config.toml
n_layer = 16
d_model = 128
n_head = 4
n_kv_head = 1
head_dim = 32
d_mlp = 320
vocab_size = 1024
activation = "swiglu"
norm = "rmsnorm"
norm_place = "pre"
norm_eps = 1e-06
positions = "rope"
rope_base = 10000.0
rope_fraction = 0.25
qk_norm = true
attn_scale = 0.177
bias = "none"
tie_embeddings = false
parallel_block = false
init = "trunc"
init_std_qkv = 0.0442
init_std_o = 0.0
init_std_up = 0.0442
init_std_down = 0.0
optimizer = "soap_variant"
lr = 0.0082
beta1 = 0.95
beta2 = 0.98
weight_decay = 0.0
lr_head = 0.00861
warmup_steps = 107
schedule = "wsd"
decay_fraction = 0.592
decay_shape = "cos"
final_lr_fraction = 0.1
batch_tokens = 32768
seq_len = 256
doc_mask = false
z_loss = 0.0001
train_tokens = 135800000
steps = 4145
dataset = "wikipedia_en"
Each number is 500 + 50 x the weight over its row's rms, rounded and kept within 0 to 999. Layers, rows and columns count from 0. Numbers have three digits each. The size before them is the row's rms in percent of the matrix's.

# layer 13 MLP gate, 320x128, rms 0.383, rows 220-256, columns 0-127
102:501486486529548361437531576391519506430594597477542575454473554539472526484577539528550458558664449445464410577514529486518491494528494518514497592449534566467527504498494478526477529563517497508436514478583439463485468457442456431437439453454437547579554495543505494500545501507445454475427539454501424484499534480544572501559483481553604546437463414490475477459555452528452475486580
105:600477586468432513474552627547581548518434540428376465510497559527516493471580477484492504462536576549418551560482488501446440513648484508538457513553483513459510514475601637498451483522454497417475451468573502505541478454491463462514483491445525570511557510452576536456474546493486533454520468522483513412516497543463428460452543433486389446490522554493547516499572521589446558467555
096:533427589430576546524519478513523454391605568468601423524551531516538404507477491416552553563506387456577472470521477537504509468572545523516459626495466501466474557462472492563458451464532486458525429504506585453448513503469562516455589535500477468483590417527568478517462476504462518460512489487528542473429540509464473518532556427511445491463487448330496559450499433519457505488573
104:464456521469474571516480534429465397422456443426528463532373545537468527473588567490446465441453538456545509502440540431416521473508513453510486529464515491526481484475547471476510566520490494502473475427536451571446371499496596420463535443506539547604512411531489525521607473501414461506426490532527595538541583459514511470488622544500487506516523400548522475503464484597502496488384
103:464444423477433447532490475469473517536517559524543550491499535544519470495588476519482525425474496516533496525568525512582442533508485451552390486472479549570519548488467509441535383394509504504525376420467546531448490530542522513490472415516494544501551401543544388592518449613507498442509428437472466619401552491439429532492564495375472528474546555498538494483546467440561522549509
097:511520485483512533438573480501523383499511582557500480473527512511436523438541510490551479502537527501544449449486541467380364521427566507511554581619481568527469556456495479552479473558408500528558521463562578415446522544462423463448448451394442505603527424451474538506585475495509503531507450460490430555434546449477475467527495409504504458537412463476541478455559458435594539472537
106:527423452522556429495538582553395474488471511548531505569433505566479556479427543490476551603455496482563479434437500505450457478539512574433600585545524542454521598512540487477417592533510446458520506522483598504527521387525517468528485475475565466490519522517544445509509481498486518515514647444569522542509567373480535545539592441514571497509478489467552450527390465486505442511575
105:502532556536466554550509484625450527559549489483512467434508435474450443477471492538516548467508468540419629531430548459540476587434494567528411482452405452487589442442500440550472471597607482470537498538664447491523521500414479541534467442492516530585518487516512566528487530501420532481414452462487585494507546481587490525516504540506534547454577476482545514569562498547480509487592
112:484530552512480483473458487553488543482480536569538555536530474494540495553558546561440534537544494462494409531574472548451553585520547526476464533522425579468392608403392470517499478536530473533501410491539401509513430460538488423510616464515520520593503441434509508563489447501522574451465546431494581468510520474554467574421591540481452468476449510563607488593454421475485431502476
097:568505479464474479529562514489638403476525454483555522621500538501502480454543495451557497521431505590398437467535511573497484477525492521490441579529537512588566516514509489424451489497501560456423564402450554521434576474422510503480357518527507553569523575541509458458482418580602517486408481512512487480471433531513495546503521509520453413543473453459560556463411452499504555457452
101:540512525438491475526408531483505528491493517539568520492512389372515498479476471471537523460548502643526553565528467480540456406512536497567451577541443522552518436514503540471398492523490478408513491494583615559509517487473497520500460537466508446549521537495510373541489469489547471454528598512437484580579562555514520567623525443439517512415535475445494466465510584506484501599598
101:524492596519525428547560372447542503491528496430482536617478508483464440442460462556588588453505466510495453543447549471475574500441565612573514518534488396537501539389520531472520465507541466477448472509542582502602431416459434438526492549479576509480519473538512487549548492354471549432474531430545528523493484474465487537524520532517506579477427519521456482461592486431468530532429
101:526493508500497548580463431418456497459591575402514524433541459501454564565486435534459484466524437575489548517522471466501628542537481496464457437506462510499544521495542475634459468474481482449457469413522540546461505467567463540451451555436484581474474493444522500504533508572548417465478509482471495618403476492509535522445520499408474406429510487410602554483438435421397466501449
109:498515539499508555440583556525506515561444499518444503428544527549451559476562546397585488438495521633463483562419428501524492500485458594463481435486499480567531561537516580431509479563423421533450449541552498470509551467407548585430595568493545453450558511500558542546651481505512512514594492406531530497529500539471550469502506475558469418514481543491518518512491508417540557416511
094:438448473478586612472549560520573628533571450529548467580469514501446431456463479573514438424514513444442483506413520384527584572499508457501515509501441490435481476469538464495505439429546503568412510443475491527423564504460535431449522380449547469471496553450503547443349496520483540513476517514496434551444496517517500609481541481530506497462441492443502547487426477492567431479527
101:562513552506487546410562431376408525512531571536509478518455521477461477451510540466479471517431462588465563469513442588470472479484447541568623457521556534515467467414587496543465457458561584528474474525549521518549500604500510460583414543511476529433480549450447446428409554492498456479554535539564644485444486476538593500441530514484487511507474453506582452466511531533451509599487
104:537492510528525484555666478555559505590436501514554427516558493511485492486434478492472509453553518529454458585504595571324468425511400499549510503482520528584464501502535558482485531467522537405487429467511505546526524478527396496461454520478503517599527517449597404569520493451532482458447521474462543509518568427461531568606528419448452550540572480479506456523520483535460509454557
106:425535477508559519436575510509460415434468502441522555567474595540506531522493439503458468486444509464514471443453472432512416580501431517616438565436463457554485515546525528497515485635394544386496571576516455451477522498509493459554574463567536556473426543459503549553463574436514420422468478505561529513484534512590492513521561571524407432485528440461479529472452461454435481548548
099:461499564494517465539540504507529409479569522486523545511545472527507542519458483457369470477497415508512550492538472518498677434510453491646440549515536490455530529541494593418571478476458501564388430564500501545558441548437570525493535492472544459516458457504524463479475511498537583545531554454464535463594435420580447410468434526513464470437476421483538523468549520517453598544506
092:500584567542545444423518473494510488490501502473402514546527487565585527480434509441502602438560534490544560531484499548469513557509515516549432578503552591510494479471591480409471487513463472466535548532565556468478426498474534587461525560499521536426555382505486496535568543550448499403498409494441513498548573514589514485496609468619484619522537530470572433539509576534515564445485
100:447399433450518538520506545505557491540485491431519511421413498466432490573496525493548472488499487454492504419471528453592510486500466480504512500513548479619548443402468430430515448508491550502499412506535485475557575541425456548550551516474543421512533550540558533446509512633560476481522415615547473502496450414566531449467456465532427506468484510524509504494387523644448577438439
098:523515517469513510505538459454580502504566596460557496495502481520537512533527517472491459507506463492533551402475490458534615480435500511571435526387454469533533518540438521487570577450447465531419451619601502469523474471515527443555515520470484508495426537534403523577548516627485538457457539468644388496451509471446525572486474514436591418462501548436529488492429571565525443552484
096:364501456400465531543545512476525508527428491508484527567477561454496549495448489563578436467531454488457527546409446534558416492516521536475439473529521570515462443528480544506471476529518528481542597578490376474538516488513507401437429555604470448479386533417562478594586492573475586485464535538521549520575507484490385529410514455552500469504484477566470485444472518517501508513410
097:523532435421526469486490542529471430476501545447455516505517498482463625548517512397441439504577517528571464372510570404470497512510493482576480508457421543426548445560524567532463522499572496440524512526454512510566513486584484470600501446544539609555470495490419492512518465486449428531483473444502548491439497442479552624465413457543489455456443538545534455403475515633484512468571
098:476421426401525473461495481565445502525514490463513455515468533434629541461489523528494550401591501514537488582496446491529490526563464458574463485502497366455508532530614373468540464494528590535504541458504578514481449443512534400582483567490488478485484477547446556469517476416512576539574518491521468472423498459588512497567459428536550601454521469571581488455456487481453471436468
100:515464566502562557474606570460488514529541576354484493450594544514464464482451544437507460497567566475498478533511454471459507467588415548556459552552575548522471554471591573496563450548463444581528491530566475497591500487439524594506522483609543502518451464489396451415561480492576452426502475437518505537504623537480510460529406503506451495410488512549553525535464513474496484490530
101:400482468434443549507484463557519564512485514498482528564530454451511431438502475510564485491371551479508535503568531493498481590535532511538580528467479522538646484491465467458571541573556517461462483566488526433528430483489481540535569460525404585571484446404468563505485518418605464464524566500528463509483488447533408477618505375450502456503560471558531490533432555478490416465558
103:509480510539513560458392503597538524498576576475563457465575546479388457468451438472484446532508424581491575479488516523482613572524491499397480547473467411526543583447502535477527471522486543475422461423475516539476468500348441440559523502461508467599556487496478495615518504571545540558393546458602549470544474484514500516458487508526457475499477498478531497475493584468582567510462
094:474582451413522403497490499456470518445530474516488550521425477393448475434548473426518529567493604548474501462405462482558572465500381544519481527492488503489487473476531583628502556463552453468517516564459527471523478470523427439455531538499459525554480411484543459510491390525425524482535525484517550612479544438551509475485425528432552505398536374420513464453503425490440446484534
092:504474498467546541491551511427474453431501556508502466503525514598520592424486480512563489542554503535429515623508477518514556512519524480564437488416460489569500502622548469525525455493513438483466520507523485515481418575586472521491429447549435594503588509510549506454530505563322460558577417565409477501436542494585590541511543481589484440453517520518535509498535510449543416511447
101:435481521585456471483497582544497400470492539468528478466540579555520442528622541496564502390527511582493495498507512490513517439439440436494532512453613570490383540481553487502488588510541482560524558486508512455546535484534609434445373457420511513462504522526485462549474436551546463547531560538565485506449557521504528468511520440578502553542444590509483491575514432556587568456588
098:458547604500428482449467420534476544502438560512533578506542541574557525514438444595580453485475552482445412453376525514516501523629532536530464503514510453449524552559427544543579505457493569476465495471550493520500600501523465494500513485475471493530461493444475494369436477495397578538394440423479505465473524490468467492382464454528461492532445564591612501499517509508520506554484
094:470501462471450431557481566522497376516513564478490512508504480520479477561370528467517551535529505625583490444478497418390529469488540538552432583545463481416429551455475412443508510435483508536470442551471520507435420531432505603468437454506426560537498487527422545441603489540473527490478509501621537597555567451562522466539517500504543446546454467548546533546485489444487446474465
095:506603560485624439470456446505532347494550616563541494548516496490479512431506468459572473498445438498531430577522459526448545456503539454568615476531484545465528483431510586490400467404413544563470504460537512426483411488613479539494497449597482490466459537517472507470526441507525519551458553493522462442478557509518538495482505416433443462518563513467538564445513471442480539432492
098:468493495489567581500558440538468444562505439519591539506561479491459464498465460556508455509527437556438536568403451505520544507442430426434442446476429493474568561486471529452586528519457569573484497451515560522466483497532546513532516376430516545450417579434579568466567422489466558629536479435451548490521492545507504559512576445494449439431453525509565431495590463582485511483469
103:547458433492521433468665564490509608481447516450485502606438367575557569456495471543550519479455440570542475560432492418460412515447515484450505525483466494446502438518584501441474452415496488446452503512489449439475527501516584486496478423523565563547459475519456518472531463551531482519583407470478485623506501509521583523458524426519511475541479561499602483569470515500515511430526
101:558518550510467554453575541486525488602450541460475576530503495526495510488501503441616417573523605458400430465468524536556543461452504528457453466452521564662449510436486524549485599552525513457462527499439490469511555455511525494475482536494532504510483438502519531439473503496419588568465476481494530487477458541576559490431545545555616452449466403504474573531482558588566479389461
# layer 13 MLP up, 320x128, rms 0.406, rows 220-255, columns 0-127
096:561474584541473432455418540496498416442459514526461509536522508524493573514526512511490579543686453558479506536393523509490511413525404508488492449502500488570547567529493458532588444488638555482438502454568553495583488408450476547425491364509499473472514522528474487503543522558443440494501596476494502586514443475437546463440524537508480517462454519476482571486514478431505518469406
104:610496483484556471601488454466610466441430548556374435501478597494480494455523398500543508532668512479578514540522430594487486474472495623509514415565508509517523483385540504539464459576425509451554498471580525472492565433434461438473443521493498425523480506477584530464537519448396518448464465521462496457487445506485473500486482487539468437476539520495523538454459484498441483460531
092:383579505554498440477452526540531468560414526503411512491374458510548505534485560474419493546414577525560544455497525479496471498431583459535564414548492511546542518635596583517514497537490520505397582472537544500556529545532501448544483470443531559504523504523422562452510494576553545470480586541468417445579506482512526562488518600474487577416511569521532542539522474464491551488474
106:543486531423526539557469493533539526478484523494567571514603543592478428522575475455618467514357503473548507488468473594525495542428483515470467528587436473420538560522508490488533510460463519489510476509425509506529560462524503557519545367496617505443557552445518443513525491420544475498482587664465532408521474484481540479530438432486501511487530570567557511547501510422417509540493
099:534568456500511574554501407414527482506551557568481500535433450562408537539525530503497536551503517507589544504521450432547475567501429494525519553547488439541459477473508471469524481490540486457457519492586359383507500421429473514516552428528508496532478551492507439482448503521473479563628463481546416534564545502511624523586610535435516452464511413586435490494479435471551454533435
099:489535450523530490500433472506553557521450575458523563486421517465504477514550457551649448509469514461485528493490476513421493466515535487463454477543477458479547489485488387502483434464531561538496439473478418498556477515446397533444527574460508568530462467533578402443477464504498436489551484624550524571521488499515479468502574481413528504379402471487378515523468620613488566554439
101:481514559482556494425502475520503478462444420471448516384516498544512565510528514490533485473462579535594468510518567457572501436478534517618457502446468397503548440370521433472536555486432440532550481536505502378555494433548487531515550513527445531496481494482522513606476394488452439468617466461549523514524502611517511425544560461487532626436514464522503544545474500436497555430446
101:501526576408469505480570443551522479474557370440417377505411457487540449468483489457563503529501543439450587467541553512539491550503453555582455509428583471486515510537523515453446434487516576527525414430471519538483551611480546555508513391487448470549491476457584465483471464485453459421406489482524550500525528463559562542380446474537520540570470426468471520545515440582532523507478
108:534536451520505521430495410499429447517436567585590487501515431473473496572439381536476421458462469469479485363591505559486435488530593510539445445442510525385503520508510502457529503468457448538511426488519504517521573542502532410483558455542478574527523542498429510521481416501478608434492449551512495495452552432511515453524461526413483463383561534464581544471425424540479446463497
101:485491471471520535464518479539572473474476495555507548521508510514440471453453544504570489466539430529449498545495526551509570526489511521512490561513573623627453513393549523504548602537469550605555327440547511540519528560450481536536544587475491529477417589466465499434469431456552466546557466456503545354541481534487615575560580535511475456535465470500449509468521520507555480495511
095:526473480511447450450533494511444543502576524474463550592511577455553462494557554511481482490485478516566539484478544451394505510587442488548526406548546415535502536507477489538491417469467470483500504535494472432437494509489511532409444462424501418495415459476495472404444561428369504538597409487534527549419576520420425556569495559506487399500607397507479519495458515477534414557502
100:536438533579561486471416485580526499470546513523470484459514478548484494599504418411437444453474496521488487504562467445492454462411423480400481496470528569558489529522435517496509544544482403516473600567450440470462546486502561514475450399528541421471413509573509446571458562423532582459426531548407505466609484525585462474437477499394554516457476511530463469453503549432553571483499
104:518559541519494465468467469492496494497506479437501535378563501481445518492528500584584555468504592428476447605569400502514503479450482554513479531550401586507509444531550426455545416563538520526608517505617494506472406537531560543543468485457452552508461405445420590426410448479481486524548492442452468502486521480490503445376433499490528504489535474555505482416516531445401473458481
107:559425561449509536526458547564465546495500560463406488506478458499492436551492561479500415505560475593538559549403584425561441482426535477505520562458455475535470436449514517432587578542486560589521559491481431483484528524464463498423512559452588467453541534544526535520504517593553529505539460544504568469453453620537577490469532487443453394498561455497434562426537507557420556469442
093:474530454531485583512563593510509500557470446438462479661441420566531429511454401499480523512508534514394546574502566463513495567528477521584486538509470444458472491480572474453443444488579527539437465507504419397421449517473575445532639517504607504455460501569392513514458553458474463490482479459535456542496528553487511518503488448517441497558511492493561532594465498511515463393489
104:538570459498488506525487471614525553486538551520452434575530572513458439400430478528481573404597523491525444551488538504613481477434478575470490544475452481502474425560531469397587545499469486429549459516536495490542504492413448556550480480461469536528446438470506489615599578450557496455479513510401499521518486500568574441463523472440480435492472455509398570508582563522448488478427
112:497439484551385545503509469497521428564440465492492443494523520566515456558541607465526528477600469556557558483477484414429558531494513397438419485485488358520522454521446478559454530532459501447484570550498527512498511477557463509502414498563503517493534384452463502569459517482479404574474490511529452486564513452494554541508502473445475481504562563541523362486409605556557436428455
110:406545539545503539577564580392568408510529487531533527448454475534475497525424554430491596386504545518570479553496472441504596508521582515534464522513425530524524518444491494474490451412532453549462481503575540552529590581525550593464548508545532483446514483534452382465525447467588435513463451442453508468467518555405417550482485451520497511518483427464559427484443510461599478504496
101:508371490458514455490467476488421491527484500495437441488441501483626432434629467456470474546516472460493405457531490527491535541427513606487456496458504522546492461484517471548508513532479457493554488435442571466537420491456494603540548483496537513541556513494446447590572566410571415588534565545554482455484464533590491492559437474531475483584557544373447453502544477450492500492592
090:508465502488435567466516585542519462463454491462538493447563537470456483543495456481609480541419481572582413481438463503509496517547519512489522543407423464486463500588526463564422570484563461487447555440564566528574582450603525542477407506542413509543491599428463437538424476503541445577481480539530532596519452521477513487486495527448476407506502526510463498471450526450350571556525
101:504546495443484504493451426539496487509587516488547543605460463505470446477477403453522459533513512482440494413425529483524573570458434471402528493494477539560526502467522506452467448528544434425430473575522558497562563475439568525478407559505479490424593602534524505407474422502483510422518533548610464513479465513553601513566524552500429524412538520560447569602392468482491498532489
094:511492507536594519435496510436450452544500422472434524491563664470466464553512503531471481505540473549540512597520566565543483471560545566574419467430600465456566524549494444531408520477507637494505560468523455503512476576524533460504518486478532419513511489433524485512460498406468519568422476588574485495538500468559481554471491507537553424565539548570591425462564547440437552478481
090:478464521565503594403469413550559485551483515528552548430609517579415537553466519487574593489511472473466500481535558533377482533561582606463448552589505406431462517475502468468482560462440510475494534507551491537569536521448578543510585516461554506475571426568454533490465456463507379468554531490513409461538422517486495548514475474500465456511518516494582510449481540575601512529512
098:498487476501451499527594443483489564630568492429476399495400418503410529515493568545430418426497508518537513504461501435542530461585494484501463481395460471437460447475449554497512551529466464529470558436476516537374507429576479466536546501479483478511547615584484521493496485498411476501491400537465559525546534488410558441469506500507443540573367507485481498560543423545542505495478
098:455496478499486386591536442470492570499443447483522469507529408426562552441397514584534587529509496530564467482614594380507432576572482526435488524467446531449461427499475456471524479502519471476516450442481465491482504451500419506512473543449439542587502499574494475533509485566535398503449461464537526557506489524509475587522585526584525511442385550507513554410411525537547455529510
105:429543526463448496485498434630544555470521509593513446511415437568493508431551492470474425585539496538456489570498435430599525567491526506385467552525537396390536522516476505539508461494550516529539498447481494510461456498590577512565478567472495502433459624443452499438524531457521531554482481538457560454573473463471427459515575532518491550510461479485632532529517597475511551522436
095:497583355587547445575550479570546449457508509419569426476499520408538499554628520496478426527469490488447485498543457453530483478506579546509445527519389438532473502522511476474445576525527485521482471465497475518393477548532463377556493510511508492418495471488461429514624430562601502438495555564489521557460460513474528462428550440480486551493512529497483453442468389478520452552518
104:451504419421457480482449505498468530534545416404549542547519519502495559467536567490521538482450455443535417639550469525476523524517588528518523512409517593531479517508393454537435523474561533460471535492612441426434567503375447463511510471584489496459453490491437524506507458480545466537510452515561488423492503510447504509447446409536447432576540505407367538549462515515466535578478
095:506488509503474591485545474435525499524488564463517444500474484528493491513441476572492425469459520512462569474418551587507441617499626578560572497476481497492525504399480488418557548493408442611535549475490542498483525498467546456606540561534516454471502438515447577511469517443507466485496453477545487348562468464498411427461520488499436607475373557557521497522489516427517525562521
097:455468593433453512575549491496462507468453552451460464599464532412466525520534493503405416467475577472536484461505587503455515476434556572526437504527497517557434478511590445438451538445525505592466474385419511475509534509468556595475477544572536589533370521531577565566554463538459462563489486478465492518482491513435519498460495583490500477418428392582481583475488553514473515493540
101:596475517352464480564434500545529439493494414533458573546520500629567511503575526526438411457467463570522442510456552509537597559479520603460473546504485467508553511468562555366472536564570449533428530481472479538444526435513478504547533476507427532462480485521491518499535541578519460574541529507459578487485519509493513559547462585426412526494588583516494540413424461465481505486490
101:574520464550403498433480490484473442496503416578403499428514477429498547474477542511419464457480483530495478470419501559426529592551529513513485479516591534468524496580633483530488550565458437574648474535505508511532567555475469482478499449418580570499455495563430464567422496475522515499610522507461477545581524439474505459564454498519417501531571523523515505581438517442469498456590
095:487479510616514545460530437517530453532586418552568505504534498446585465582553580504500463471450500479462462498525526519450472497408520546495466557461478557471535422454604495446493526529484415446481525479568460454500497494479441509457574460452492574571465542618523499515532451502474532444524584475592467385547530471399607522437559476529552543636544566595494492522553475504542519487531
099:556470432607601437569518542406457538495445519390525431410496437529482394480493537508499461474511469487458550550512473436476420455519514571476546518507543435437507511529532513467483432501486552568494493519474602493511590437560443490512615437558497517565465571491556448463516491462414516446543497451514515433509484511446544595505555575546540488447432437476533399422464508466513583483442
098:460505544469554445495561520567515403476526522480547512500419474433473474492523457466466440509535404481602499521518465461455474404513540466535537509581380510607482490530430472428593447485546522490531524446620583485537520444507486526587547488438473463486552501471416553583562433490451488458541568463488497552598557497394445481452496546509426500438565447432449531459522538466469493424432
099:515482410449550489502401543580495477573457448529421418465520530545500498517511387483429515502536534499562490570485530439566561423474505416511556563492446576470525469511606502553605436502464512468370451444530544484520579429569551514528528412517551479557536438529518527466527515484565509513650521474404553505555443462555531516509420516492478496462419530511491581503519473524539468453523
# layer 13 MLP down (transposed), 320x128, rms 0.393, rows 220-255, columns 0-127
098:447514455499545451582526475494452537531610588545516509480453416468488493487554498503465479427467556562383551481478498436531501508549453537433560519536468538500400426509436561486612510514464445413487576480490520479564513563522501460503600407535558524520567513479432471539514526449491504504489472486559508531481522481612435598539574562503647513479500453421532520434520590436468442472551
106:520545466576415547498490471507480403504429428464512496445515415531403477578471503551438489477443489521511531560541467447446492606493467442581468453391475489544444545545451571471572561445518566505477514453614505531488425487536460570572528424468428480524550493454531529555543460523524582477432394464424495563480520407533497520573489538546589586478494526533476519436521459494565555515561
096:465624518489534492528559488540584525478515367500454497547362456569520502579587433468454527518490588545416532590459537498449516452512492544512511425499508507507495381476584561548515471478506532535513462542579549433442463427530540522454487442442556602535550528466453553509520447520416509502416484420420530563552516479481535494501495584587465546512480452533482494538461596490465510519549
103:547573491497440473531465528541544593459441482484424480629427469545547559559479415465399504479623578558502422444474499500553443471473541481518474425549498476558504505433438494524436501507520534542556498538462585436478545511464450450519402440497456466551465429514463518514475493522536413466541439569514527526564464551577458449561510514438537365396409555528470445542489485504546499494476
101:534452512545490452493493531578517550445458555516485481450491493529509484501539527464506555364499618590462487455565437614586520466499472422584433487438612521497468592522409523486448581532488531552413503499497406604509532504498469522594493507586534434457440552491535557506504449494547565503570528542452452494548452466553403472473483510483509506513479452472493488445488514566480589450609
091:578412484498390515516593540442478450608521461493570472468631597487524488525572526439431469498503492548445453493482453440485472508599533494545570500456511460567459531567503476495451537401515498492536550536515529500470490382517561474480480504619486497437557489473427495458590422485628544531419464510539478488533509492473519520510567520514591575459520462466606497523454429535508494444519
102:555558540419484514468458479526546462521424495550517572528542428404567554473469550480563488569459479498563374437536556554573476475557522495535536443564426575543548513511499596517526489473510448559454479481506525482413514488514544480515424401454482522483622561568517463437502549428433532471450562550476431472511456581501470566395487545490449527562450474450531546483463441597534464565559
099:482540526504537547445547510522500537542501511423513444476572446441526530557577506519550500489451561499453571490500518441486470492495415436453495408536572481527558513496497582435488447603517584517488573509481509469496487446418618419482525572623515484583515457490559591486498461479519458559543498496568481499465510525466425453476450439413575583497351564429491584518449533552515545577516
102:553564516481420531431495532474433430569525417485516514570458461410549538493401515569427499481439440532492507506450505411528491569565514528459517576474530530429520583545511497534555550493489492489397508435525400464471540423545526343434523488530473426486542502506456526433505507451577526504513468535463489448462565552448536547558438475427556606475439513460616484443486539446485529487558
102:588501435476461524469469530485464512591451460518494555476470547473508432405481552511461538437438538508507442552481510449497559502519500437478515428527601504533505507494464499532586517585473507505405442503525464496458546532465513488555615521454436564508534394591628435493471523469509488454587519531533550459443482605579643477487525520612544463481495440552548470394477558491464547545532
097:525614577459474463465557451525502489564483519506479430493559529547422478506606446521466510440587475459478523419519497570540472537508480548469441491514457562560514532616412501549534445418476545477521556329390524518496396488493515512498495506553441481487519462532473551486526523593496552436508402442453496531523460466505531409553499449552581604543419535431448512557505508483535475521499
095:395518491495471433523531471503526512551551482559426586537414560495572461464499495628531537493505486483454473546488445603536555504587478515506583548523546451503473565394500518426483510590484497536554539490520633555523444556504411514553505522437593426501422441445532466524495558522401436485477411509462485532525529464459456446493488509458485550629514487437570515497497527502573557542443
099:486496430475506477501493460467515502519537344516491621571456452557570504527551503525523431572504559417503521523502545503519439531511516466539474535496534514443519520572503488473505471526557494458502594589483431645467449599444545514568462533501524463440478543491516495485536488626506407461469441512522516483482514515571553594418500463466607624485538461614443474584486464474488466471521
097:460476496494510620551600519494407455594478459513475443468632520538506485484417491529483532527512463462503422514448503483438465534500414493588508463527517554570475447426566430539511601465525592528558421406566468500410491561508550549441451480588510545493504563533497452529505498417515486483464486482463492476629502449532492633431534538511435486459529421538487521413535526490501471532511
094:484522554476498421512503579577482560496458441523466431485519442499487502527524612531400414471426515446442446436468505505576503422514480494512505592446458467455507500458445514466536575456544381571458448419475543470513469558532563426549602572514535509503463588545562508492548453435549485551406456601517566505493451516511503507508520477492598470462499591502444505458626441509461546480551
104:497432465510576501470502421495456412528461487472497517487593479567460561420486463450536458532507443512522528453481420493530429507457550516419577478532500423443498453552421451542581475436517473504496462504572598426584524453419480530444480490590481552619517439501499459512393486418410487528591521587507504509519517469440541488437528548568452639499543461503482541545533497583485503539563
104:566483506473437461592462399493491541393634391556451580449564504382592461515569480442506532579421472458443539531481458510527453431528436528530514501445490447455511515540534433538502456508536394511454565490476494449467446553481459489479486480480512440551471457583466463501506542478557440451534504506456476449521491565498385421528483407482522564561557507490547581498489553405493506522470
105:495452535603579456532485486514448574439477535555538455529572466502504486495474466503587566520387512430465416557473459522522545503476524469503558503539498434511492465558466427467652510455488508512531534473484529491517524410427556457523502439426492507568443498503441526562469539571449604470530479586509510606510486505528500480499561563567656628527501510548496472509404559452541469554531
097:547489358467520462531445513485478466499516419437501429416539446488506461450483496518446526526612479509496509479553526467539526610495429532636490464468524617463542473487501520490502528434511479476547593479522439549511491563569484571486514485553509568639391542501464486524485538417503512457428474505430491505541469520452546457524496451463444555471577520514354494447474476420405471458480
104:474472415506520512536552502555460523457502477571495530518520402508487552596477492494470388524436391504569461448517531418460511404494503460509475590462422530578465549561454560427478488462490474404473583481592533471499497456518512473472453449459486492664535602399503497538541494515467498486486504519491509596489453401576491552543556532473609529547547483486545436513552512526487509509406
102:511481511475480540520434519453457502487503439578516516644500498504582568509506568491515446517591464473552533506489507532409517497474448598590543503490505441504454546584542463540438455555517491492487553376608407477472430508517564405514430564469437496433470528458447453414483505544427467490485543365558523424483476477503501528506427560538565519452556511447482542539519551503553438399511
092:515513543517502452515583429403526476537507489419530458397511531544522476437409519498591443432492445532510538440546457572466436476555524520524507474518499515448466452396452439571501499422600497538548589529531506457479557482498422506451510492526429436388513529466436498449572395565478526508527540539449505460570563436526512571520583458508618446516467497522580511567462427546548512554549
099:499487522394518542499440461543549537553438468506562394538490486496481534557489463523462451485421518396409512520582513575461516533453504525422417470481533519515546502443552458491476484479515529579484503520479469480431437569598466537555515500378511577462477550466486545411534495419517585500506402593541538479408508438453521482477485569524608548607427549469430508547557443471509470501426
098:479488491538472446485533574523566477531499578582451594466536502461533402424604459509517552564495559497497470539437514468526534522429516510511459545525489485603489462578492505467483496505465526511420391499502473524478518538547462423459488433493595501305472502510493447513420498446553482534458573402472475531513493417509434621401516498466582480547486588549537507460442530567512522523499
098:533532498479447452456472546473439514433529441583442498566495600509543565503475559515426474516511567549457439517500575522553586578446464426539517511610422488461512523478504480484421490397578451551422557584475447517479463469504473448517464504521415462538473434445539516558586527434554534512451525548486472517459562461555544491546571492507614461522660532511489542493510500474460576593533
101:442459568420592514487502414518466479488466542468524423393463506475547431442477548456552526490529550431519587522414491544489545495485533433619467569519530555495556505386457551449548498415578517420580493531495430530465510483471533565472517511568559513526470537503567514481474476500498470506403460522504434482467391446519466550544440457359458477492453471491477561445553475567609526542512
100:488569543517423527470538482475520491606474481555425531517471548529536568539411525569437439461463486486553530521451488451561491487545570434462529502423488467556576543441458559473561487434419485522543504396457458419515559535514462503525510554460476504548471543440496514487516473502616519492441561485540474466523513551555421422446429422599469564429505521510483477536427388566529652560507
103:521455545482567507425494530562521483532582454432597509502473603510456528510527464490500385474476454488501489437540462462512417517490497456501472520496496533545529537537547489539507520475534474494496515458454477485476442567430464462483463555529588432452498513543447398565458444512499484508432437417510497467511433537468446499498516457495292667562569471504469598473442500553584544585516
099:448465455532565439425506510486562517412513478502504558570552532464446578469524479500543536496491487584503417560498476477497472486418501433467460472475571578556478517621485515505483489504506446554505511431558505531531445430549496375449509636467503392523555532501423479571551480513505511428449449554532484559502520453443450554566535483514444412432488625485435408448572466537500489440432
094:478543522411615552493519482508476446513527494544475499498500522590467471488437565414479566439496355477453443520463403487456440561483452487434498461589453544420480534498461483512502599580457554424454423550477554497453577447511462440492472500470493582502514428496509494547497471495532477505432459497461487530528509382561518462560374497489506637501501446519514477472425489519594451483414
098:505485511538490477441482466370462573534467464593538536508535477430512438568416549604528521601515540500528437426444531562573433561517398460494471503474515474482544507581432470430464502495421534535537456465420511549497451400480594500505463391551429502534492571510573503519535591522519438493544432494531523514515518508471549545597416455496455565546553513553456417547486494501561574508516
104:470535464455549476547564478465565469527554502545529496546542499487382512542417541458471496530506530575512482482546524577509494558465460497583545534494505470500557411474410466531517472515603392530461537515476429464517406558451479511547498648507473506474567508423519552526543497449488427505465526514476538494460535463446502589424545526530315530403551432491520577466547436491561438446485
093:527450458532517549475443469525557476470565518423521548478520463446551429538522484485487492565547493515489541509518437436463384518502565568546526475500504477448563502440558514553474586536436521524471504424547485476505431499522472388483501491592575478564529576421478473441518440504463587510593448386528559412419502573474437533571479487463476469549493514483543478487569367483361511413470
103:534527441627501472491498450471488529483490550555556564482512605510470514562418515429459512409526482490525503516541451556543489453572559500463498470457460562525483417514483503579469478415576519506490557459520596556509484528601566505481522445559544567499444469521416483450535529550467458533545506508543442570479540496539487500469432561578412424413498466483544543430405378476463373428503
102:484505494455541532541547450583526445496487533510515573526479520508490518465467494435529519505568619423444549542460387436493566484500442565519415473569507530506564533455439461445577483498574547481465536511548544629513468568436549474483530467539513468491530532434495525563486425532442433606577550487513405545575436543456553521507482513427590532490587464456446627498556524462431508489431
099:473498529481625464519492468524441406526500458484557547481518428481579478475580543492569549439451448585430481468533554404483546543399586490472408432534495546532516447515535587510482509554511421576438473452541503542514518538427468416557433566475530521465431466527428405451476493520440492467506474512580540519426541534512551586516475582416510391500430549501507479449476467497536439465442